config.toml
head_dim = 64
norm = "layernorm"
positions = "learned"
bias = "all"
tie_embeddings = true
init = "normal"
init_std_o = 0.0334
optimizer = "muon_variant"
lr = 0.0057
lr_mult_o = 4.0
lr_head = 0.00773
seq_len = 1024
dataset = "wikipedia_en"
Each number is 128 + 24 x the weight over its row's rms, rounded and kept within 0 to 255. Layers, rows and columns count from 0. Numbers have three digits each. The size before them is the row's rms in percent of the matrix's.

# o: layer 12 attention output (transposed), 256x224, rms 0.287, rows 58-63, columns 0-111
# v: layer 12 attention value, 256x224, rms 0.0863, rows 59-63, columns 0-111
# q: layer 12 attention query, 256x224, rms 0.102, rows 64-118, columns 0-111
# k: layer 12 attention key, 256x224, rms 0.102, rows 64-117, columns 0-111
o58 101:129108126153110145122129105096141171121140156173103093111132113181187124147142144153099118146114103136124154116096136085180097161130126131069154137086102129100144164120168087184147095121115119115134139125148121148130133165114099099127109129099131144136129166116155156097141147106104173125175131138149119167094136126113116134168135135130
v59 099:142126124119089109155117116127146121128118123130062126114095150147113130130062129115147091095119090088163116133147134135160131130129123115144140119133118160128121138119075143100169087116127139119115123138118148165102151166104122092100129172136107128112093139146114120125104112121155160100082131153130129148095135171157170133135187150163
o59 092:113153115133140113103119150146106118124141148127165142130141130123143114142187131111133139163093134120112173121092109122140103123144158159144095132159142132134154110085153100135082160136104117150130139126145085117142138105183129195137171117124143119108162111108128116181144137086146076148158105114107119098122096127095085146111100135086
v60 100:164115102180138122170116126103107132145133133137156134105117126140107139125094123208120120119124127128096107131150117108146195150195121143129108154132132113110091085117154139125100130140131150117123143141120126128097103130107108124114108128103162149108123093182156113135118094136162143085147121109111116183113157127169131105168137116133
o60 102:105150142077107123093154115154176117131118124124099133131092120120178088134139137093144130082132153136133135125128132121120116111087153134155120090108151104146127159158123147144145116102138137149133137069136142114150153111149131114152151144147090123150126130045130160106176146121096122143101129139148156098143088147096124108101113146118
v61 103:120172146102092109145142152119122157130119126066119127175142133122112131099141115148155109123160146124122155156136140135131110099119121115153103130131129093112097094099162131160116149092128158157118119112124083127125146164128155108180152162173127135163120130130124144134087094160154155128177119129173100139122126145133112123197149144146
o61 095:150105120160135128081118117131134123108159093141103100108120140129148121144137118101116161118114089096145117125131084114165131172125125123113159159085106149164186131147121134119136116097103119085117148134117170121156109087133113157075117134114123157091118129085106102107164126125037084097122147121094130098161125112117161132101083118135
v62 101:112093143134116149122112124144137073110121128103100126116103115167135108120158086121082163156121163130066167102122110124157105121143038120131156117105119112179156099117077118119130085094125083115138153169105137130149156125088119123116143099122162120120137142107108137108128173140143143119146141126155116143128104162142142111140112108133
o62 100:124158112119084119128141137118166171166114154141135122129127133106127171131114154144143094125113096086186121165120123125093181164099190102138101141133134144117143153139173166128147199117144151107143090076142110111102122107171152167137064148097117120162118136139133137128130066140109150134138131126106125105100164093115142150114116167144
v63 097:134133165111139153108126128129093093119160144166116139103132146104143139145114133086131113126097142133175119115118147128121098165102119065138110113128134091099158122139107141126119139082152169110128144134126113195097114120094144132101108111117068101122070108124101094168118133144136145158101147148172116148119105141110111112134143118120
o63 098:129105085138113116139150107116145163106113123056151080121142124167128104131143119179123139148151124111092180141134125089133172078159156174114134133119115146155093140209165110136127115119129118125133119074138130124156118145129138118144161170128188151133135128090169162133104115126138103097134117111113115111159151149133137138144117184126
q64 097:128180129133129147140096140131139155091148107105163128129109131118149097182151154153148137157165117124112154123122125083123143119123142123143112082106128149127131111133157152158125083109171117119132129140095144109139109147100113104151107162121063131088108136141160122107109136176076139137146104121144086106102153159102088140152127154124
k64 100:153142106159142153113107113099110151129154125127179146150110120131083114147094099166117128135140113148151131090127147139135145139157110141136195076145124152159122127132142122101158141123141141128141127110096134113113068119149099129122107173110062142124103116113130140108107133152096124136124121185094074128179144163116105123142120114135
q65 091:135131149126180139146141177089091094131129145132152099149128095180129104170074160134117116102103151149080115170080119089111108144098159127101133119115128113143130133191122120119150117130145118059136123099137141139128146145159134146198133174135094132118106138111106115096119111150155204133133126128132158113102134143147083121139130098131
k65 092:110094197135142116130139177060101096137132123126120134110153132146120099154113141114104113130122118096111104121130121106130039133115121131118144086166156122109117170140095128128163153134177098124120140123165151128105104127139128153184123161098091129116102130158135140120079103112118167096105150131162155098118102119178116145152136132130
q66 106:097125109133115105127105146070130098150140139161131098139114082107105159105132156155101135138162104137097120178147133114141155112160093166115151129134130192144129107116126103102115122128120126146132116179137118136121118110163107158130135168120171136100139094138125158157198123139143092099138123125183100152089098105112138128160135115140
k66 103:121147116145122127131137182143168120115076161130147138169120103141127182124108113137118141106125125115074114174168148126076124139108096170143138134158107167085147095118107126148136162124091131200162114142130144124117151126147092143132163125091138096141140111092174119130164116160100122084103104122093114180125120109163107127126147140129
q67 099:127130155121100175153111130148112136105082162164091138091125110134106158160143076133123113086149141120095094121194095146138135131123128168148153131104079154117139121113144103172133132164155122135096130117150156111115130112125101160127137147107118129109133117099163145152151122113127121122160123067121169127141138121123108134108166164150
k67 103:123132131136096144128120140145099135154114143107111139103108111128140181126103111168102121115117124114141119142156129159085139147137155156157186137124107180130111117148116108152122122110135115087096105127080134149108133145114098161089169143148105145104109125122169116151156125125128092142136088099082146156203142167114126140135186094144
q68 101:111088128125129130111114125087109120120162181140154111112145111119122098121128157092151132116129083123133135154139124065164112112113178154103108122140140130111116134152111131112112129161141154121166138172121157092116115143100146129114136150114125150166115114137110125085159131128151124108117136155162095159121083157125152117199110126155
k68 090:126086157130103119102139128105114100097151105129144119115103144116120125093107124104164110107151152132102143132129088092179158125104156100109118085158151127146121121152090142147126093116175116170172117142104113113120139162096143175173099110143161115192116148128131157094136130098135158105132102166103152109138127113104138093172121118103
q69 104:111107124137148123186150111124149112163098125110094121144121096169137122124112117164093090116152132186089147152131132154121133171075084157141123136150107122143137138132114115130113084142170156141188148126145104138149105120137151127140133121155111102125145123151127139109149121126110135165135137146123157144135127172131087128161111064122
k69 101:104095116146145111148149115093173152133113139133103171130130106203149104139130128152096110142136102156079134143113137142123118150091098136142124160128141134131173125098138155137081121118137118120167129108150106123152110152128153131148148162116094083118120111137134120139071158113117100180129125082154147154124141131143101155143144089133
q70 101:150152132125113135152096106129095112072135097114122126153082137092146138134104171119100124134120144122093107123124134172058106125132140142118147154123121151103109129159127183117108108104097133123136146091167101081115149165133139120113135093132130161072127125131122168139099107120120135141126137117120148128103150105085118164090113123151
k70 101:118137133108103167138102122092080128095121134115161153148099115142149146126146119122105165128119133130119108093137159124069087144103113123103119135171133201143138152105110132129126126125131111115134160128152179145095155168141184107087129105119119122083135134117163146142110136119138097133132144145169120117105126128106126129103149091114
q71 097:117118149133156149189129141113134166132132135146122091153142117132155136137167141125114099116128090124143133109125117101115148075110095124114161118170167160155103149109092157130117110147114155110129111116147127118102134144151125125165120161105167187116124113134110090108157114109111098134089101096136111141107158135120103118166103115149
k71 099:128164159136133136154150141108154179127137097124158094161131168155117159108128117103133145153112143149098139129103151090125063105083098112131141139192185118149098116117093123119082145127138114109099102127124141127121136148132109138148130169106148147118090142131097143124114115127138074125107088111104115109106155168124134129091118108124
q72 100:098065149122126167153132166143181145105086110148097116125102135138131145174098125135147168097105111164142128143104125057104124136107094105124160135109119132143137174138115106133116145149135141159142143114082102151108105121096120166143146168141174148106078135113153130119122153145148164118164118112158104115112131180102135140123105121086
k72 104:141155168079130121143140139118162092149103097118111116175117143143134152141086141145113137140092116097114147120123126106083149139127138144105149106171120149155147141168097104135120133105159134154117143133076092132075082119168077164172127138127183129118081149106157140105119121117096123160156116138163097109113117130146165157139138124138
q73 090:107068125126124149178148127112125154138131154131136133093146124158175115075132148088136114152138154165148174105132106107122135088134101129090117113128130127088121125133122116139151136147134142140118114136167126128145148142133129141125136135120126142087123079137131108112123161114163126187113096108148123093109145119135096119176151145144
k73 091:151141164127118162137126092104141163141177131121149165111099122148107115102108113127103118144147149195169166120100082148137133136160115125079109115126102084070119134112154133122144127153174158112103076113122085155160138133117167139082118153169129140159162114101101158122157119158115141147116158142138157066096113161116080136110116127127
q74 096:115090101129095074152148149138149127144144159106096133116172141147118122167105115130131137174143123133099120112139156141184130143116163132117127110090127106157135090116109110137095153146143149110151109137129101159173152103098133108114152122135114120136092116118150118082093151142119139142176135130134118126077148126134120100179145124122
k74 096:126063140134073100153177099134110091171162139114093116131133109136154141128123134120141099138170101128115107121160154140122149161137123119123152132071126129132123134113126135132126133120147156127153172112084090127134105116107157109124175146123137123139126110120139150110124129108123145123153123144139094108119137097165107097175135152115
q75 103:158147114110111139136097132128118167132130153132101117160119094143141148144141151145126144175150144127090153111073116129105114084161185118096101129149137151126167161123142117089165171138137119129112122128181130096173143123157106148089114109108084096105125170096142136114101130159092125167121128125101152123140106121141135094088105124083
k75 104:121122109150096135118153132095130141125143168163132096156124148184120171131126174134123160092144105171129128104091138095108093080123110082102123112108130112132134160085156097032138136152092136114109158132149107090112098112144127105099131102135103107099118096103123147136099132163143125131116143138111138154128103132094109107122096122090
q76 094:127126099170103144166145106130156123124144131105136084171109132107146145135124155088128143142070151172140140100116148141064130137058129129099140103109134110110132144149133178139157117119083177078138153093086134115122146145099112113150145145134142120109104104110166122065092103123100154125129131142088118108126114099103150140096123119121
k76 095:113165116102078120129120084132141163105184133103152098142116160112106134143157155102102162134080123181113146108125155115117132123097139133087117083133118067171116156109137167122137091143105135119096157107144163114152141136133145140127091155093119111128128146114135170126128114147111181116145151162183129086116106103112179149115132115104
q77 104:134144150088111120097121127149094097131125092123112142131127166143119162112132143181116132105114149085129096122149144153086141111133141138180139110081130128080141124114098131116108112123157123131108125123143112115129155106121116118137152104128114106099099139119073152172091136172149116119108133176078151136173112127104113150093156126108
k77 104:097146132102167135136107135153134127138125116118120121143075099096116111105150072165119118105123101071139114105139146136101161135168123095122164112153123155115103119126117151087129138142117138120150142094148157087138174099085110122113129155158133130109151129153087188145089137111105128140121156149078167139153103149135122126116135127104
q78 099:154177144123117123102147140144102117126152147089147110147125171111124134157128067151102155162106158153145124152127140135113125155142134116169115099131112171175142066137115107154125125124119143122142152131145102122083113178138092135116110088121137096145145134118112126120128166147159126110120149106080130087158128084135164120103112164144
k78 097:111145118121126136112130139116118139128187149110155093124123153125090158105145104163089149184137113132139100140158120147134107140142138147128125124129124147152150065150135120155123155186121179097105140109129132089064130158108108121108118119131113107126184097129107091144134152082121185110135145102104109153128125073103115162131097144113
q79 098:154128117142147159139120170165166145132118112140092131104117124137170133105156137140158092121165117151061127139134116110157130110133102118149104115148137173102119138139168115092111164129119171135123164134133118150137111150154163139100142146157126131108063157158118122165122109125097158144134154126118139107108073143115110120101103135141
k79 100:157124118121137172100111153115163124133118098154126139152160181167141146092117158127126122110110114138076166143110124128124133134152133105162103131125103165119128106127181118106126126092151158137126140151113092181132105194178178153137169149111118107106080127155147118123117117133132133168143142130166120097128119165101103147114157111138
q80 102:092106139163121143152108161110158163088132094087152099122106103106098122091110153121143170141111096155147122104148123131130135141168127144120160133108124110119147115143140129124119153165132150158125121134121102108090129130108161116164130134125127164099156111123122112066090167133131137129124134131114106092105125118128157143112117087102
k80 098:122167141114131116181115127126111135101134099103157100106086122073109141134076152116132165119105129134128104115141131094124139130147124156114142116145108100180142114107122162126136139126165155181103137093115130127127099132152180104127119137153132134131130150110113110099093149116105120105142134171122124104076140121151141106130115101127
q81 091:101126076127134099141170115083150141140184194149121112104115105112111089148145125093086125160153090096125150152123111121140149149148149133176113132112167118145094136195127100114107141148105140126157126119113134126120154093128139119092126147139099140139096094136121139108164111112113127123111149127129116191115149131129164134163139149173
k81 097:143099138146096084108131074115084101154165189102129096125176129118141108099125083141099125134128121124071121108148081076157129108129139100143105130123157153137116121106136111116114166108085096159152119137120148115118078152150152127093110119110114133131116119132152151083120111079136148112152140155149114090147141107161156132166129142143
q82 099:131116108136070132132154110110116116137150094150093141112176134134108127140139144102118073151122087112138132141087136140152147102086134136098106123123144147107104142099096137155163128115124110140107119149107159120137100143111083102164137138123096138111116075114146127141137091095106116179149129163133122162126147126150123132113206116152
k82 101:111125099157090093141162099122135149095170099136071123120115132125149123128161144110144144126140118129114133150078131125149131126119092123096102159114136097105096162135083173130173105129147127086155108139091149111143118126110064119172155134147112122108093093150160155160147109153109110111125111151079162149125118145149148108085162136104
q83 094:106154129114124140096133103123132156084116140147143155097159138186174127161139139136162105088128097142148132140104122136116136114100130102111167098086099116142164136119103161156146133116168103102133127119130150147085120085157123098143139097143119164150132101090107150146128144139151134122105129116117122133117149101088094149150139143091
k83 095:072152156119129134116093128122139131159091120113110142130131076168161104145121127125179119138097134111150120120142134110136146112115153110074178137150111143138142109111121194165119125121190115102149143161146132128105116064144125072112138134106151153113124167104124131139177099133118111132084108111098091130092152115153116138160116125111
q84 102:136169118165149157125105161133174145154115137097106165095104090147158114118155128104161133097119125100144175109106137111132105135118141138063103129136121147134124136160143090134111127128135112127122107136119137120151150147145109166131107172126128160128164149095149102143175114097098148110118127116146125122149099173129132125109097162110
k84 109:143151174156161136124092154113148102128134112169103067123152132142136133125135127069117130073122133133105169126116157104140123116161130165130133107116071171121143188160153096151116091118125111147114101115133099145125120102140149111153144137111108130131125118155138081106140123109156132123117145167105132089131120160115084122121111146123
q85 103:122103152112165072129124125178118123156124096168121145174124099174176099121113108114136100110131110149115126119138121134106131115148134095130117143145102170167143148099159127129150145141100139141147059137129089136133125136157098155120111134103105142129145111150129116111094151180153130160142160105155124132141135112121090114128171083143
k85 105:061060181140132110129129151154146122126143107162157179114117146146165126091140117141108098133095123117092162111156151151119074109141112093138129134136139158132140106082107142123128141125156140067129087134146117138141089149121129145098122105111094115069141134176156107124122122115160121114131105125118094181094145132095117149146151133130
q86 102:117130170129163178112172135107129085134129134112120145141152110154123111150108059164111126154150152114082130160095141146137153155074125128112172096115121136091146079105129139137117136115119151089114110132139137123153153129116111134120156135138100108115139113131147093064158133144138157173143138152109130144117127081150089072133107115162
k86 100:086133152151149134117166120130120105142137151123077145114140100145144135129086056156099136129172121129088122143117096168123134120079121150124159121116154116084134178104109157127113145158111102140100143142122158113125146131121118117126152150134080134092155117155099081122118120147115110153118129143142131133135116122103108082127076100138
q87 083:128133140108115096159148207134098086132130099102162160135118136118128142087114118128138138117115131117128069107162129143087104134110101163159131131162120078137081132107098139121108141134126128158150126168166124114085130134128156149114116127117155112107149147149117102174087122129146110074122139136153102128127137105120079131146139142070
k87 090:155150155126131169144100178145160111106131106132146145112110116163105121117145125150109121111098112116185072145133112136094139191122087155144125123085123148117104131076120113125137132127139152118138109146127132102157160143108140172123121139141143126162180105128115142149124128105121110125121131118165129169142135146096113151144138133105
q88 098:125101104108090134111153129127148145074076143110112145122132128103128129101126121134120176172138124138170166107154149117139129094132107146097089132119085128144143141124132106167125099150137097121170140132112114109111143132129179118120164114118164134108103088151139165171075144079130155100126147114114066139110124165130172144115149114146
k88 100:110116126081112165130097139191157142125103128131138190131113115146103160119098134101138121156139122161134133121137149134151167146164106131101092133105098107109149108125165139162114090171141113119157129091123159131110127100147192147077135133113146083126129099101129127128124114129134147134134173114090111075099130116157150128129167126132
q89 096:154145152132170127146122108141150126108171167080107109138132101115112129148130135095140147121089117133119117124105114133113129144132181083068142100135125148093109157121130188136127078102081121109172123132109132125133144096118140117160126132148159157132135133178089113093164095150152131145101141144148128135095104137147144114160119081100
k89 096:129133149143114124152165114162130151121106132123071158086116100132099134152126145087137138103144154107118101107123137146091101127123131087131148094169146104086153118115094158157142135134110147165127121161147103146110141134100103088186108149150120153155123146126111131131121082149141152144124122121118124153046122100157116104168110107152
q90 098:152167145121106110153124108125127124142134066159068101154176133134108119119146145132118129132158096128183129124121168157168117160161160126112145126146116154139165137133136098146126101143156121159125132117077116097118150130099053092142135124116110137097110110129130178115092135176099155110120166127113138114089130107088180117152138098099
k90 102:123121133124069093153120115160141117124152078122105116091092158107147121107152148134160118094130122140114160108141177143150124110174142117125137139150103156112188100158090120151136123123121128091131115109151143103146135146119087137106107162127127100081116121114120146140088116129099134131111126140113138113112138148095176072118123097116
q91 098:104164075191126103134131177132145150123100099132140087168172137116147148119135115108099134166125122108153141103125115132140115136113117153133133120123104128098134179149128063110136123167110145122161106143131148119126124146119143147101137181123119124164137176148125091093145148154122090134132082113098105132129098131146141132099146127106
k91 103:118197082126149119145138141145149124147131135115113120136159112056121152145158136126108126153140107078152148125135119143182122102204131144101098121137126131094110159127169145129130150123112127128135124107147105080135110188137124139124131160125090134198095145125116140120123124130115092110146106161124123113112137140136161115131107135090
q92 094:138116127135114091158103127108130117120136107140139118135129148148118114131114150143131132100099130126133139115167111118140135102147106106095126153152135147131122140140149165128144105092092098122125144134102115143169121145181155108130105095151107112121099177201108084098121119168104122136146117124137108165127132119133086127136143102117
k92 094:154141104156123090119114112151159139114098141146150134115101133125063099098104142151148101097119101118153109090135105143162115118139107119127140131156155100108086142137123153101123127126090167114118140133157081169213118133163128137166099143147098117161108143164113145116134128136114168129129132119147120160150135134128116116144143140144
q93 100:098119154140083162125144172154113101118176099128176099115163111114110133104153179144148133135167141175116131137114155120142157123069162148108109113065068115073165162154196118158122107116131119122135178141112113156124160147141124148129129164135123140111164120136110144145129122151124174101133123083118126103131112117118126136166131100119
k93 099:086149157126104146106127176150120124149135100130161130100156112101092131146128130141165158152100147180118127160122118170127143126112149155118095121117108126099145163164120154161154145148116120167151150119145105098105139099172148121132130150100099127113115138154136137134144108124096179139149116099087158096149135104155138136169145117110
q94 090:120147115118107131170110126146170106138102148097110162111092147091131142144124098149157136133108135101131134132115107099139110168117109121134115150149108126132119124128097105126106127086129132106164182093136118072149141108131137141108121112122130069104153129113095140139154080086130106111121097123167125124129130125104101122096103153106
k94 089:110157064142117154167153111114135121141103163153112090128114110111145139123084126160144164137125145145115090111102129086094102147123095137131158134122092148144147157110125081130144147132136153099125172169123134168117122119155122136092149146118103128159126156102137124137133114105100084134132078088170120124154094105114095154151160144152
q95 094:105139129135158096114151159112116090185180148120105093123148105145088114147139128144098106160142071084079099174135140164115157113130155125116144121136162116095096144123133105122160154125104126130091145139125131132192133098104108128123132150177112096107123148111152130102109131149105136112127136136149149130109107132154126100146081092133
k95 097:125100109185137098116162148139125086098110146167097092098147165104122122147135092116131122082132087115101079157119111145103118119127097136157150131094144109115119161136113109136152126121077144170147128174147155125173159143154098141131141126138125140084130093131142176118112110131103128087155150145126123132154122147163138150139098102151
q96 093:128144126111148112130152130085130184110106080127109122146102107154156117086117117160110181112149116134110150116149108113118150145122124125149072147118125114123100145113180139143092157167113123158124146144127173110100136134079147108138143101125087154135117146160180137128144165127107118127119121133135099118120140124133149119110142140156
k96 099:139127111120110104105130083115134157112131104145129161132083114134167159073106133137110163117122167129109143142127108139113123083148106143133078176116126157152095111109153150133128163100147086128148140148095179106083104140116140134112140105092093141120115158127161128075167125129120090138133136154181122158170139172154188145108130095125
q97 102:078121107115125128122129134102149155140077122134119104121111116224167104083137132122048140126137150163111160115144129146127101125088120167094125128108123094134171107127176103107113126156124164121198143154147104153140136154149104129171180134150152102110108143140143147122119134108133150160137132130119123109117135107081104100100152100127
k97 096:071131143131119103131105139117150110136117104156130145105086168178141117141134126138063116131171132120118153130158155164116100127175128162070126117136083092104153142115152173131106089100154131133181134138139110134132117149119141105087154153098129100128130124151101131146132089115134127154126144141135115087099163118169144121144147132137
q98 096:138099121118128125130132100137130160106163093144156095166153138138104127167116126184113095120163091159102103155164104151137164126107152152131130151094098121083109114151133102120133106072100177105127173116131130113147131145134157185109111136127104106168102149154079155117123142178117106163161121122111122150109135140165120147136131123134
k98 105:131120082094141104126142103129131187153110139105145106141153116116083133117081126193119112123139092096159116133151112161165153136149120167117125123139154147112101148135135123132166115144121149134147187091161134120150149114135134163141122120145106098191081135129123149149093148141082149152137080143130135161108118112131102132196130107143
q99 093:119158145135093126081138105106128168090146151117138100103134103139084125130160124097134136113152067080115104164151123143101143101113141153119172133145159146098110121128112142154094127095103129148150140134131137118125141123154123136136153109129142161103156157167165126155148100119146147107111162120150122150128115153135092121117136116119
k99 098:125147148151135140085143123130165170073083156146130099109113110140084127129120120101110108099161110111124065127132118143130118134130118151150126134161146151139118151122068158171083151140113110155176116161144157136094121073141090092153169084103139161149061129181132100128119110114133155119094118142137130091130141145165121102153128116104
q100 090:092134120147145109116104161121098143074122152127124097168097138102129094189152175116149144154102136125139108085125125124105136132164139123140159102158113133133117143164121075147156089132116147089141116111098118160129122094136107117121112140099122139114120097151118126140162159153110116110120141124092146147131163113137134151148130102116
k100 088:142124115108109135095111135131126122153127130122143137159097158069112101134162093115158105158086127124118107071148110101153112116181138135121155114165140161109138149114115095151129118113144159118097108122130120149114129127140092141067120144133122105149090090097118128146113135110089152106128137137105131100121128124145162161181115119153
q101 097:122129105086076146126124109155115111148139129137124118128143127137125125112135125160116141094152162131096128149111144123094121114126142128145138133118130100090204134151111123123136121118123121146129148087114141192064074113154061164150159135106117113113102091103113118176104129107124133113152145139171112142118136146163167102086151120127
k101 097:106174132111067133101122146149139125149123153115118099141148155106077095093120128196075131111121147119115151160113154116136144135119138131135141124132108110151133120104104160146120132159122135112126145101178173162157100105143122158112122135169106075080145125129084095150135076139111103129119125137122128141125105148129134109153103143161
q102 102:139133122119140123165110142115121136124135107139158103140158150122132120138094134135132143183195125089151114150146123138130142105188091101100100153119123119156139138125154116140123113156135129134120103151135147132112168095131117100148104116090083150099169111131154099101136134151084150108112148098125166160103132080117175111117118174137
k102 106:167125150115092119167095138163140106150147101154137116141128159147130157110105168133154153139143103155173135145111134122142135092124125131121152125085090092143101133096156089082100111117111145104103089154128168132140138122133151133114104143134076121095175108120152132112177113144176117119084129114125135134128123151085178102120095141118
q103 100:110143099160153133148084144116105121117060159166133102141095125134152162104112104120145140128079157188142149136133119146099119139089096099178107103136128108146118128111152125143152135146111127089115131121150117119110115173127119132108093117104138117153126137141113101149149109120182143124129085145109154096125127123140128122115118077119
k103 103:107172103106175134114131161071158163098135133102127131144116144143142149102121154105137165134126158120128129168109118131137076131111130115101108074123134136125122090097157149136157142139167089112091151144161113122111119149112168171074118145137100118191155124124139099106155144128083148114142096149123148100115137118141149157108145106154
q104 110:127104108131105114173113165140177104108092096083133152134126119139153096141138062133144141115114147155116174141094148101132116148146124098135136158105127159153117155151117142118120170112150120128100152127119146120140110150154123114099111149130087137080164106115133124160122120121119117109132113093073085155067148100131116116167142136184
k104 108:152114132138101148140097161145160106151161114106149125126161124141150148108133069159135156120101126153106140103121115089128108173143120113137118123084120152109128139158138127132114155143139127117089160121133153129148099125160100128093153150149071161089139112150142129155116144127103115116076136144127086151130129144115119120138145149169
q105 101:102098118134111124144124114124118172134079167158113101123100098138124086154128136127129127177101118130155168106112122095156122124084109146127117134135115111191136124104118137126135108139134143147101103119116096161135121135120082133178118167082160138125139138140176108132152175141150137170151097142171104114115155126115104147129138111133
k105 099:098130158126116121136121127117137123164118096094146129140111137131127122114100140135121161164150148081129180143122129110143148127127153158079139114176120077144115125120123114166126135101150104130110112124096077154135116126075149129124145132108151102143133163119121126137149156160126128149154081192126082093134134122162112115122165145102
q106 096:128175137147105146109135153148077139172115106176152111143093123116135128104156195131143145107120171168129096114140148116148091120145146125136079085140120146109145156127122102116147137153185143114098103083141154102124152146114134094111121087157127118153128155148083167121133126124141119089136126128145124130113118136149129111164130084138
k106 100:155144108155123168130143147149082155151151107149136135116107115092145102174175140139213145103128151168136117137118136146178055124133107097158117147145120133108128136123155148120137185107167120172131093089123117117082121154131123127141115128134115123105110140150130183092083154121105101064174148111109139157136104111137137125151132106118
q107 098:140130128126135137124114132095138157122117090146153105102113129120129100148142175169121132088132137112128098125128116098130140089149152168127125139082125130112139118167126118112105135127137100077116154132131135124119183122122129171120140129139137149098152126124094142113153126086158149142142144102104165145131187116114135149122165115124
k107 100:109140142139129131122109134103121117174150108121166111068139155099130096151141080150092121123125104137145095088163109110172116122131127165163133128123115137117108169120116136126113166128151130144093169085135132156128157097101106143104117122151125153129114136131083127161122115108141152120108120095085177099120141121115143130141151123090
q108 096:108150112122091140118134165114099158139164113122103143155137098082085123159125138131117106113094144103098093149151101142147093147155131149193140093125152157149123135123085165169122144116141132157096116107129121098132096093175151106143094122086110189096128121115143137117168107147123128117159153148123194113134080112141120145104132104134
k108 095:137118131115126128122151162085119132097110130101079162182129118098125122172165146126162105091070122121138123135155075113147104162123134163167135160144130191130108098113113162145138145134154107138121115091124121097135116114150154107164079098079114155069117113127162138110146155133113125095170117146126153130168093136132113150089129081118
q109 092:093142158137118118128120098129122105161134137143149104120129122147171136130142135125151157117164139117143123128139128113143159126093103096104149127087143123153101108125103104145109133128129141108131127115159132084152166147144167133128093144151105109123165142107158158148132059087117134098085124140124149126112094173138138115086108146149
k109 098:126133166100106153112114116167142115138116158163107104148129131186175116155123152089140168096146142157100125107107136072110118116098105128132120126106111100135094136138131136123108124164168094123143117137149154124171169116139167140129118147096098096158109120149154137117132114072139135127143118112148134069162116131153105153117156141144
q110 099:147120124157157105119148134110116144120176105158133100135143104138101145128157162162116119123124135157159145088082138114155128131099127118138117129125147113137151120119134076132135102139123143129143118105139159181147103133126163146137119130147163122149129133116102105086104154113168159139165108084168133062115126163109140177132111140112
k110 101:113117097141125078103166129101124123083154065120156099093134119090113105124167178158139109159123172123159166121130112158129120154143118152114135134134155121086152101148152117142142099108137136111131113128161132130141142134138139140127093094129168079109118149100154154123115115143115116144165109102148155121104152141139126191106120132123
q111 105:125119070136075098098145135132118174104142186085115148088132119138109130122132124100162111128118100155102122126141110172133104138140148140149134132151137136128128095155142166131116169101106105137152155158133153150129082131070108159135078134121144141094168155126110098187160128108120149119135152162103164094127143159138141124153151089124
k111 102:134134102126099124095168141088107168105152164123089092088160177142125122100128128122130139107135131159129082147120131123164148139172136135172112125132122136140146119099135171155114136101152149109141169172098117135142086116070134136157168135175106160106136142143110079146125113109126159132128102143103136080110105149112157151164128116131
q112 101:112097142155116125125090086115128146142133133122090129117128121155166141144128164153155041089138118087126101161156150117147148100102125113115154086091158103142118076142138187146136139127163120141087096118119147130096120148130133131189113175147115113121153124096121110126142140175151127141136174098164116099113144135112104150117118169128
k112 106:136134160145116130103110092115134109130103142133104147141119136100099133095109118134124109103122161112128120163135163129159129098098112097128179123136131124166101092147154169091101113117197133126136141131157128137141143117159100158155110122109133083086129199094168104103149160159120106134102084152125102136148120157117092158119133138085
q113 101:120128149132092126102119121091143115153089145140140128128162127125142138096146124132134176113167164097103169102090105123101140131139121123141153144133071134115140146112107128163151115131124103147147140141104128138104066130087102099152144120127106157091169137130178156128114153160095126133110073142084095098142084142129120087125106109109
k113 112:090121148141106102092112128116195115144079120126138161123126127121130121119122138131151130138149171149112162123122113142112169117138114159127129110158066134186084132136133154156136091118120115101099137151133121132135110152099120114121126140142140158110134123154085149155164132137125112127108120158075122105111120184103117138095141106159
q114 091:119157138150101145120109127126127153130134116114163121132122192085128142116144115152095158164116112089097110154128124089179112151121155114165084122115139120122125122098159146149106125118139141155134125119121103125122184108098076117164130111158147111144141144111108151145088141130135123125131138097164104109075140137096147089088130121146
k114 090:116133144159121144149098150110122101094129115140129103155098144097097134139131151142115155120106109104097147177159136152150124125119137132180122078140118106149164130156155139156112146094100142159172138118133114161089151157104079067156109099103149149104136173135087149145145132139136117112136118119169081112094170111148161090111170141136
q115 101:123128141121144142097163127139137138148169123102166103141118107122118130153166100110136126134148092145127132104093122105162133126106086106112151135149097118118162112118093111130101085160131165159129100136130138122131111120114154126136177155130132113122113139136139099107109106135084078156141154098136086140126080134177112156126140195153
k115 102:127135122133165125095163099120123127123141130120163082188122090120098136146124139125125080128118145136146134100102106150131144131121137149131169153120132155117136141109103106126151111133118118128111069120083163159148103101147132153120119169116144112119107090119081116137116091163111077201143118121165063151138096130121135165152125122167
q116 085:174168134153096144140156157131114146137069154117134148132152141102115168112135118170150164120119132127083136099140113154132177137145150120135148149132105141087116148080131128122151144114130091104116113077114130079152156112081135142100079124141092114185141137135147092109103132194108114160088096168090144108097145146132111100167114107100
k116 086:146136117116141171172170126116132139140133134111135116154118105102157154116101119120154151128156107137072124109148115147110166089155101136136111124145139132130110165146157152154154135136116114137077151109155114112124132097079111093152106168128130140160112145187115153135121108145105131122150135146084144077127117118124111087122130098105
q117 092:127103143132146126141140106118102113160164175161133092069091108158117131129154106147123153045130144126191098125135136118117159096112082114081132109093147091139152114130125127105103124139133118103138135166173188126140085138113173124123102139120118149118131075157135069131146073140116136099100120110120116125169118120171105117142133100135
k117 097:114149149143120103087139126165122134154100176144115135055121177153156135137129110104128138089146141123150119104098134122102164140102128135141100113096174122162089122102105109113110134116181120125120123171146169132163130083120156120140133134122104154134124073155116069123130085122148106141123124082140128137146123130178119180138123097162
q118 099:127121118129124183148114105109135149101119148114104152133174101112155129132105144135130151158124151131119090149104131092179127093084126143097157118164128134105124121138144142177126127141155086151102167118186147154146128123146146122135144150151166130107148126143107139128160138067147110115141105145144137160119154154133073141144122100115